Each number is 128 + 24 x the weight over its row's rms, rounded and kept within 0 to 255. Layers, rows and columns count from 0. Numbers have three digits each. The size before them is the row's rms in percent of the matrix's.

# up: layer 2 MLP up, 256x64, rms 0.168, rows 86-132, columns 0-63
# down: layer 2 MLP down (transposed), 256x64, rms 0.118, rows 86-131, columns 0-63
up86 104:111104113091128113128109123101119139100154124120104095119112104119147174091085112131153131155146150160162132152124140134114141126198129182112145134158122119128118115163170119129129121084112174
down86 117:105111144110105130151181127111121162116157141119144103121108086152100120108127142117089128112119160129129154162166144138088134116142128182076139093148135110112081112124136184137098139112140124
up87 105:097130120133131129135118143109151098121095138138110136142119116135101098097149128079131134119132144149133083170141153111148184134180131101138154087153118102171136111116114105137161111092188130
down87 092:118115148148134085150094121128139078123119167131146146120147147100076154127117094138179155101138080118122129116139138138151169104156149155141132126117086140125136149082152118106094108160101129
up88 085:107114117137146136131101152149144082126112156130112125191165158160123132099119139086129133140114128155118108111140117138167131129129142119176124055129171129135089111133146097124153133082105121
down88 084:142135134122138130151108093129128164141110148103105151139122121121091130108180105156160119089067145137134144131088142155136150099071111147129096139129141126131136149151114163127104195116108111
up89 112:110093133141130113139118125150091127084117140134137119147127137150129102111114160122103087161152121121134106169150086135171143150153134067127187099134128123129103109116122134111180087095139143
down89 093:153138123142142129120109117169074136094094098148080087141144119113125165143139131151092134141109102108108134160103098130164127143126148115157156151112118081094125118123152156097180148112120142
up90 105:123130131144155100135116123151107092094176108131052122123109135141139134121128202095136145137131151136175109141100105124132129104188142149138110133112161129163103112139129107126142131132123099
down90 095:089123194071142076122086123082140127135138094092164119108139136142156121120164135130098116147168150119157138108130136132119134113160094114087126109137121100136126141129130094138150139103131142
up91 100:124055115102150135161144125116122140127113141166142110108095162093136118126111146163144122137164146128157135183113090083167111135149071127107162143134135135101123142153139105140113118130119144
down91 120:153110135144106138122141100112146094151098124105135125158103141184139151154109124112134127128141179144146147131090137097107138059139109120147116141097142166109142138138109099156090133128067131
up92 102:096139120136092112130109107123150127146166176143096111124131152143112136124108109145166159121157162111139106129128186104108125165152136144056138128146155084129100132098124118141133124083125152
down92 097:120114108102079155125132100135147114138117141136122091115064134150112124172118134147131138156136165069168128104106125142115126128111143152122142139117125159071086111132104130102177130141096124
up93 102:131091126140119125138144134144117100123148126135137132126108116141116149105114085134134123128193183154159108190105129076132090095132131158169128110093103159153118157115110104105128143111121098
down93 098:123149111152138144168135110132157144182088131139096187106147092092095107168080112097109137112115146134120151140157139129118131102107109141110098124166160113133108158114103155109139130151142122
up94 115:165096179114121122133112126119109157133104144155161085110125120134167142102119140163111081135145146119099143135150066115156153144143118124152170118155162090141104117130139113147155090115131101
down94 126:136103124129160135102164129087107124136092092123125138110135136089138149157104142107124092135102117136150108129125087114119169137142144116126151124143141057133123149131137127174172113171091175
up95 077:154144157140104089121141097115158125121145072160121161138125078112144137084120138122174155129108110177133118101114142122150103153134089133142149106121141148119061157116126113127141160118128132
down95 078:114094116106144127127175138079079087114202145121143127087140128150121104129159102094088112141083126121122118120105139127140108131123107126148177116140113137161137125111173148111126114135130122
up96 102:106112149129113082147119157103122165111089143155114167204131102124137097120125121147137182143125127121110153124110138114112138117145094084147171122129153113144116102142159093142161149143114113
down96 099:171163116176136120143121075107167130136128122096070118105124112109131179122138127112172152109114119115155149121146132117138120108101114168129094115125135081096155131118176118144114140111114106
up97 092:144129135158098112153137130105130166123102150106132120124142139124139078120115143128148160182117133117111121097153117069145133125152108125155155128114082119138126150161073107202129115121117108
down97 105:125115134176091159166141078099111163128127157112135106121168144131100122163094122095124151119136117152142143112165115121121135101134109083124200101123099130154143134154117124150119096105121119
up98 090:107123125108102107168138177131150128110130112115158104132092177116127098107061104134159149132100122108132109119133127118188144146135112077105155085109132153132104151130134108144160143122122121
down98 085:138149134076147146082119119131154096140156105117111111120126112132157104141105154152142114131113132097113152094126076160119179166126119164104128150119146149137089084134111175138121085131119115
up99 109:107075140100109123124140187166111112130136145108088113103121121124139133130122151150178125189161148146160129133099100102135098141129082138142154114133118147075089130127111126132116110133153141
down99 109:132127141131126114112122134145111130134106123141096107115058164139163134157080122160139145149104173145137138136190113071135111124148152117145170133124140146120129121136103091113098156101091138
up100 090:120121100130131126137134105112157148142158142105145132099096091079166126120107124130094165154131144169143126125104123099149144157152109096150132145140135131178109120116072107187135132133167095
down100 085:137155095114146178106119114105133144133108152146140151142111123120163093162154095130148141122099083128103139134152113168120125165143089126077086126105133121108152117106124178105146104157164130
up101 103:125131115113123095136135097129105094092168105109120109129123131134118117050114173147152148143143135146090115157123104097084172136118129136139123154157176120161104110170132103151133128141136143
down101 106:148154121076145129122102112141103140125119161128117128169103109101135157121114147101158129142145146169102156122131119134141123190087191116099093134126114128125134116109080152153154165111142108
up102 103:121141135059119110085154146136141156142145137098172114109117094107119159133078131120102103147141136149117136149119121107136118111151137108124132180123161120135106148129148067183111129156123114
down102 090:161147142145131152158109122142181075142111142136131112162166143109161094128174158157150104087095119152148096131122116116156104113141123112125080104132127136125160162118130108111121089138115153
up103 114:074120131130135092120149115120114148133108130138155146144134119087096154127102090139165114141151153151140085123116128128124170121119074093133138095170127155155091105131101146178107140120149163
down103 138:110107133144078070133173148073144127115142128134162128144121134106075177116110119138172161144129153146149116161130152097127138124117146130127116132148156133113113078131120177141118105140111134
up104 102:130122126112171114124096122108153084143137171116087104141073112140104165093095109143167113128107153134172115118146115127119152169150125143094133071140117107137115120139146147123132166137145160
down104 112:126135069178115166142182140094111170118135127162144103103118123121138110109133105125142116159105141093113160126121167162130097163113159173114114125123136104115159096123095150124132114143126103
up105 097:097150137137180107153164147146102119107178130114130111138126156076129121148126137138131129154144162129146141115117105102141077165147129124098130131090137175068118135100130126096132139120091151
down105 107:089115102140125154120123150216149126155106151127151170139145137155126134106115109158096148126111127065112118130111127141125179124144146126156080121140134106142114132139114123117141140176133105
up106 114:158138115107137112138106099131112140155149109122124073149129180114089114093102160065151136130111147112125096166164112107164150139159106124181152141114137116146117105143158106125131149140134126
down106 111:156146098112113131095073131147169152140103092138135113128125120103139148101148140126159144088094094126101145131130132152138151190172157117133144154104127093124116129128164083118093137098123128
up107 088:124141137125180127104140143123108139156130168130121072103091130137111136152108103118110124132131111146101122167111152111142108128158130074136141110166116119164107147117156065148087145140172142
down107 089:150142108163116169116142131104123163097113170178121135156136105117151093122163133145067127149088116115141108126094086152132121124120129162132074148103123152132175130131115122107120122146128099
up108 081:088148123174143124134113154174129135148111107178092127193145146083101126116102119110137130138121138171102158134116120123113145102141147089109122101129135119111113113128159102121106143112141189
down108 093:150115101070132153084144111089122142118135146160139133141120101124164098145107143081126118080109036152128138114132110117123130143140133116138131128114130124129162123103152120153106149148094140
up109 092:148127167125175105165141113124131127126157114133098129116107089073110153130115124104113124127124135137089110162144116119122116130121093065170151153182113135166102107164119113150130156141119146
down109 068:135138034157088148113124150110139111155119130115135123091157120103099120121143101158149155160106154112146086115131134156145126157153135146127104158135146116115129121118143110112149125187099120
up110 108:114145125114139108126134135123136078143160133131131093182102130100143130128085149147157140163175123094124091105143150105158137165203114129124119157120103135158096142121163103115139141121119135
down110 104:093142104089131126147130147092116151111156147120140113144167126138103137138153142124121096095157112098165107113094118156160106125111148144112145106118102188093085162125086118133132102143104168
up111 100:123116150118094113169082159083144162111097110114160101144137141120125131129086151132087148132170161116101127148123129133116124098163116141085171156125177111140128125154135124131117161094149105
down111 105:188130130187104146131114117170138122177108122121141122077162115123116153098124126162118135103149155116114144102110132171084146079122157122129122139119104109125161128155148127115137144098112104
up112 102:104097115082103131132129144124130116146136096140108086135118125128156118160119158117104139097123128125158098130143100129121167110153140152163132120137150087156105071188115097157120165128176132
down112 092:177113127130115131102156112137128095133146142145122104146168085113115101075138148155099150130133114101121120147123149120117149157105121130146114123126104131125160101174143131073098078145089083
up113 110:147106128111111132166135175112138119160090115110132096154139084154137105071086103093141111145123140155158113126144097127173132133138122106163163107147135139130101131134147131132097156110164170
down113 089:093151102142148142146108097113137110129100086171123146155143138154166088129115119144114142112100147085098119131101148146114093144139143162114076199120139149137106106151105122133142155143132114
up114 100:119162146124187111146098100117129078095115115144168117147105117102143138093108112123150141123170136127150100136144153106159121139158129131101121101159179092155121158124114137119123113109176157
down114 086:103140079158104074132192107108138153165124132118133112118117137132132112129098145123145145085139132120144138149143105131134112188089140163122160135112169136150151146132125140093079111105120137
up115 093:118150142171139110164139127097102134123137117169121116156106129114103167101148111114115109146135156155146121163186139104121123091165095130122122117108115132169145099129125128118128161058159156
down115 097:122111123161094126113177114112091138093115100135161139157135109139110127108168135084077107122157113127135136153169161118119155145108113094125120132151105123178142154141143105155082155125105152
up116 098:118152177145149127184101121103114108097150102196116152150121097140127135098122084136115135133158133124124141136170123114119159110152106131093120129123112135139098078133127137106121161108169157
down116 082:115178117143111109084171124134057132117153102169112136108114122149131126121126114162109161099136119120148121150149127151147144134137110102150088155121104178169153126147111113117148145114116171
up117 105:087124150117091122139129183130100134108109119157101064124139129114128120140165149074118120130169120140136131145115105140154117114146118132145157106134102086151124103150138100157156131103190124
down117 091:123115140091144118112104133167155102103109115150121143108147120139125117092112162093066160130161093092102155148131136124127125154115126170159145170130083147125167109135147097104118129123093107
up118 112:090145155102091126142138117135139098127169124147076088109140114109134078093137129179131102167158144158142086129135121070114092171137131135159167124124127127102131120142137118131133132120138121
down118 110:137191156104110126082109174154113103128119134153111101112122139132133111129126190146136143153128124171146125151167086126157104131116102120112175124130130115121114133153075120138110139095110101
up119 120:101120139145156100149094093113125083063128159111150131120123160134123140095165119131117124146142139157150120155142156121114115123143128140161138107087153167122125158091089117145116128099151184
down119 108:154119130165124127155112111087119147142101154097109131107178181140101128164146121131133129125132183145137121136151123106100093117099129122149102126094139188092123167114107093097108148128130120
up120 099:119137096152112133194149134126114134124127140107078141103093162132118133122131138097149141120094145115138109116149134084112151123193127097129164155139152139122127107121131077153096159084123144
down120 096:121159118106100128140160135133124133185110155164131122099088127102133106131102154152124132137075147112137185140120168115130148134151123105090129122137175128150077133114140140127098107092093152
up121 093:112150189097139127179105076135117132116144110168104115147138108130119134150108093096128104134137128120107156168163139090112140144133123089153168149111135120118120112082128116168122165119137151
down121 084:140127083109132097108141144124112139149060170109116137147093124146150120134130145138159103140115137115126147116075129133114133143118090139103099167116122122177120130085116106145121177173123164
up122 099:105116111157150143133171123097094136148100157149161107137122109112092119067122119157159179128139146141104123129113118116143135148132116126148139091104151160128093134159068135129118116084163137
down122 095:152157088108124149087159087111166119153093122135153140114139121136145109092109152142113154122091178122155131107088161115140148107151130133104122059134119135144147108146137140118152101103159113
up123 112:070116120128114126147078175100102143146117089103097103152124104090117114145097144130122141128139138133130128137122095129132123102182124127113188122112146100154132089156168093141156128143131137
down123 107:098158104088112131133103137145143124152153094170138125113089093120182139127153131151078118095158135134138125087113118122175152103101120118109121135136141115171108128149130147077131112164138106
up124 093:135144128100117089150121084113096126097158138116105139146125165106128136077070119081124120118101148153097110159171126138141122129115137088153177137096137142116126157115153121163151117150139108
down124 098:113137101134107138126146118121069149152122091129154122095114123084112181151138131156149143097098124104133139116160104093156118180130082140109105133173114119111143127079112135133149104133129159
up125 103:097123114114130104111102116155145098149119094142128105176110143078106159107104117076115135111140145154155106177143120124187152114120119125123119119147178140131114127152157114154119159124168105
down125 103:143123107091146125065169078153165137116125100150141088096157141115128154148148120122107107088112135141167138140108144199134107118133107137141105173113109147105128133153126133119109131119135121
up126 097:126099105116114121123134140121085126133163138139097131131103111110114084140145154131137133130180142130146065173120151120129104149154120165144158139120161123170100079120092076136159128136121104
down126 085:116109139137176110114099108100082132113143132098117169133127138159149123113147186105140139137152096145124125122059131164123138146096147128171119161164149141127153119125103136105102137145087134
up127 077:115100127142169128133156142126124120092107110100121163157126176070139133101106099181158146137168110148134143131141152113122123116144098175148150131095137165122095154114111147123146150095100130
down127 083:138138124094125120149118107094169162129111166126150177128123119154096116123112141131135102154087079117146084119110150118162111147101140081106120177130140106149175117127127134104131137158157096
up128 110:143067130097096082123064144119119113120110116134123143134143113108104138115137133112137152124130176175129120166118138127115140122145095151141125129129133132091098107126165104120132132078183167
down128 119:086129119172126129140155138096106144138090150091140124136104175088103147148147135113110120100137144150101121165140144128112097091086127163138159101122117161149160162154185114124140137120117126
up129 100:094136150146140121132114102122115117165123195132151129118155125153112113109109127187143100123177169116126125119135160092146124138172123111124155100135150119112086141130128096126064122107133152
down129 091:122146131117116138119079131115128066173107134096115118123157164143147129124082068123119133140135157153109126088147158129152070137170153114138105137115123110094155148126100114144113124133113152
up130 097:076111122144132107184132171122128146112158146116131120114134096074123120134140105112117136114183127128120088126134098133163134110174123118074173157116121140129111130112146097128161166138144121
down130 095:147138082088130165088142159079132130130080139148146125137176108170131123080151102120110119099117103131118112093098116172144100118140121156149128140139107145130122129139116123102102113130171097
up131 093:114119102105087129134119108121162122113160151117147142119125101113144135105105167170113187162109141136114097106119124109150162155163061125108132133106153116130133076111115115157126091121155117
down131 090:111079102083144139122108114124121112114132141083119148118120107161165139153139136102185132106122093113115119139134151152110151144109152153080086123119146133128128114140133165146122081186158123
up132 112:121130121169100128130099137087115093126140130145146117143100184146122133100151154150127147146169138115094139151090094128119173160129126122117117162127091099121093127103069098144130120129161155